Part of a small language model's weights: MLP 1216 SwiGLU.
Each number is 128 + 32 x the weight over its row's rms, rounded and kept within 0 to 255. Layers, rows and columns count from 0. Numbers have three digits each. The size before them is the row's rms in percent of the matrix's.

# layer 3 attention output, 448x448, rms 0.109, rows 109-151, columns 128-191
097:088120184126175089173124111108176095120126106132092137080161115129164157091117106161112183075169081121078125141095083169149073143143084166105135096108221147143205159145135132133127088087148096
096:093136100100158101125142123125157148175138133122117130111056070093139125124134123120121128104080176158096156139106178170115119125152105115087158119157104192108161137124110155161170116175088138
096:158137136088071187084112126138172137115146129119105146132131183156068136095111075114180186130058145131139121104116123111119127127061117082195191175150133123091126056112110104095106141066086079
098:109157111137095090227155114147176087127094123148119156119167188157161113140240090170095121115129158113182115164164104089088129118183186147121091110129177142191137093113154136216147136096116118
099:098067137118123120153128092119087115117032122172228136094166089142096102124128087092157174239151164176097090120078112135158134101157164096197084143099122107133095085112158104073134146158160166
100:102105154122150100180098169161154078088157164161143082148120174116129070120126139089145065130174078116091193125163049135134165100111061062097110087136151176158076131144110118155132134153131100
098:182178056105088128120125143099141079137068117102136106114148136069106187170116095149094157075123177106099061122131161068101108072176112157163162099104084172131178163157135121095081082095142153
100:109114149143059146144150131087121126121084125030133099146097088174133148129095076068092084115132170150155114136142112083089199160095060115144162099119120137147096152050206107004126119132097113
157:120135117141134151162126106158126100158145177060140106188163067169088103159125073116163130140125099137115094171088127085155124129108144123171115106097150088087170101119068111128141134106135137
096:163141196122121122120130000080112127093134177188104141157103069096102084126090107141124086073155052126101136155066124128168181101123142105161164142171065077156119104152138106138107134091139167
094:134115214108111150061155064091127161062193146136079198134171085170156163081168112187095151108121125109056132112150125091108168151136106122085128109160122158131187172158111142187094126109157116
101:128151141122197138189134034156104175119098146171123078136128169113147140202155062168109107167117124148082178158117108070154126125080144178172151179161120075112135131126175154153124133174148168
097:152071102140158160085129083133076123191152164173179146163103067196119114125061139136116123150180154101135093123126160157075138133090099121197168121069073140133088131125130093116150121157118159
099:117127127146097119150182171119202143193155109157161114135127173188161071178139109165092140142072074065120105106123078160127108086149124151191181101073163220103063143108134157203121122142097142
102:130144149138147122166083172158114134076162157074153098186153171134100125085124147061152085076161089095100152174093120163105144069161046115089093165178206106121167055132075101139128085081118091
092:120097168166200107136082099138156167119103093115124081146123133096084101125138144124083086112158054173136072067066111072073118150119203073138109129080169092074151054123102099103150093172124151
097:098077104146110144134122179116166122078121151192144120128000179205082142128082092159135159099123151052155150110187117130065116117137044158132170167197142127107119187139125185152093134120133060
100:085151126205062117124132098067131187140145143152154131169136184124084123142134140137105099168146232151136174055151081120131166123115115103159071145131144103129121101147121147088189117114163149
099:132182082097125077115103148062170165191129141101141123172126173127156147140132162131150099177056131161156149081149140127146107079078178127067116159067161113117130148174160103105090212188135157
101:167163148175200118121155178157115068116122145107148164106134175110174168121121114099099133124060150168126137115134198127169182129100135058163125188074169118101186184157059166131109087119093161
093:062030140127124108177196123162151107138148168149107176146104106150150082134129122116056072150095092199154109108101123118140154153115128109197037102123071127128136155102162123132149152157132141
101:119130188089128167141186117121164109123151137088123072128172155104134121170109118145123206136107199117164185155171102071113091105131156145136153108090156190128139153187130124065164075137124131
094:099101174119113138092126064155113152078150112155121121064130107096111104134112101159173105172078063110132128211175111104155115078128207036170084163075167102145136149123077112157150143119139121
103:143133172124203118167152101158102144083177145085129129119059145069191145086081154150158106180089185104137106142142043131153098131121153097134138090125122114073102094134100110172120046074103139
102:198185153154088147138134091071104077153121076140080160108157153156126143094161122179092112137193122081172090113136077124188129059116155088170100182124135167165036154125119169121057121137159162
100:140105135127111114094107131135137122089092100152133152164170121125136097190121121105152128144127109142082141098105126102113146098133080087078124126162094141202095118117175171115139152116120146
105:108140154152150141146151156095119215113094130143132149085143114068191060144154075091112134155183149121115078130150099135143135129084088166118121106092122174121093118181112112112180149164153071
100:117093163085100166144058154093166170066185106137203135130107105121094142167115120101058125134153178153141123049180186173155102144103155116092165139145122152113122128095084097126119122139123097
097:134131119094135170159104169107095100145117172187152127163142173133145152123097167104163172196118025128082102131122126200098148127129147140126127146149083145121096137140176135157054134176124071
102:127122190068074138113171144114168199079160118131132197025210187181145157185066187187103209122084210183121165124140132131083140088138101118153106110104133183114136092150110087089131101124166125
096:078206122111170132144166120175133153175192133130108036097104086101052076151097039113073094149059134042048138124126184137176137096102093083042090127076117139140104152087105140142149135098162139
099:087109162156162214140108170154057164109069079090162089196118044128185101167204121182163113148131099121166162149094115128162160138112095087169131157186134111068149084144134134149116183102135148
093:108099144138137103155124074155147127085145138060160128107143147200111206178125157151186135150164138125116140140126125141199122127062080191152203067124158119167129178130142168143184117147175135
103:132128074146224108130172099170139178197166164124205081166175144128136091115092140126097121097104100195096103164187117173094137184149130144166088139165151142199141081093143059087097109165114182
097:088163078112095179054126149143137119041132114148104147124180092166091120087068104096134137101108075136156147136153228144117168150177092187103128160142085129092083156103087088146147149083054178
096:204101136040201130041074091161094095120109137097122147170130097102163177182111104107111194096098180066137156089191168114109124120101057134140154128147124149174049130170181109125059121169141153
098:159114075104107139129118102172128164197142102114191131115166080112149154157182132148144108131096068074122134142089117142176056118114123106103131149133200178186138106150145171109135131071113145
096:080152159156139158126139111175136112078141102119148109178153102026091073183173094097127114136128116114195163126137129123134110212140130157091147042098118083088152109163150073160132152170142091
093:110135139144116050135104139140112118118138083111096144093148115144175111064140169189093041086187141146149140159162145150132186130104078200147171120145126102135168125143091162163177151127056094
097:083174165131205086102174179136095105188126003160078109109123111105134151131078152089142096171123127134099107146123122112172150100126148046165099145176140138138120073116116126150124116068161122
097:135161109077148159084112149098062082121074182127137132169112109092087105154173074109126152083206167112152125108190171168069167081149153114134119129164098124072138172101095117095177158125110175
096:156134106129125063075150109119121135062144104134046118062079113133113167151135179148138143116117135145203171138175168119084164132074116099115126122124072129144128140111160114107078111174129147
101:074078166168109159066170175068067136152120167105158109143152136156135079133143115140087114106170116096171139124206166080189153112186145143143145083110111139149135143167111150177159172185110166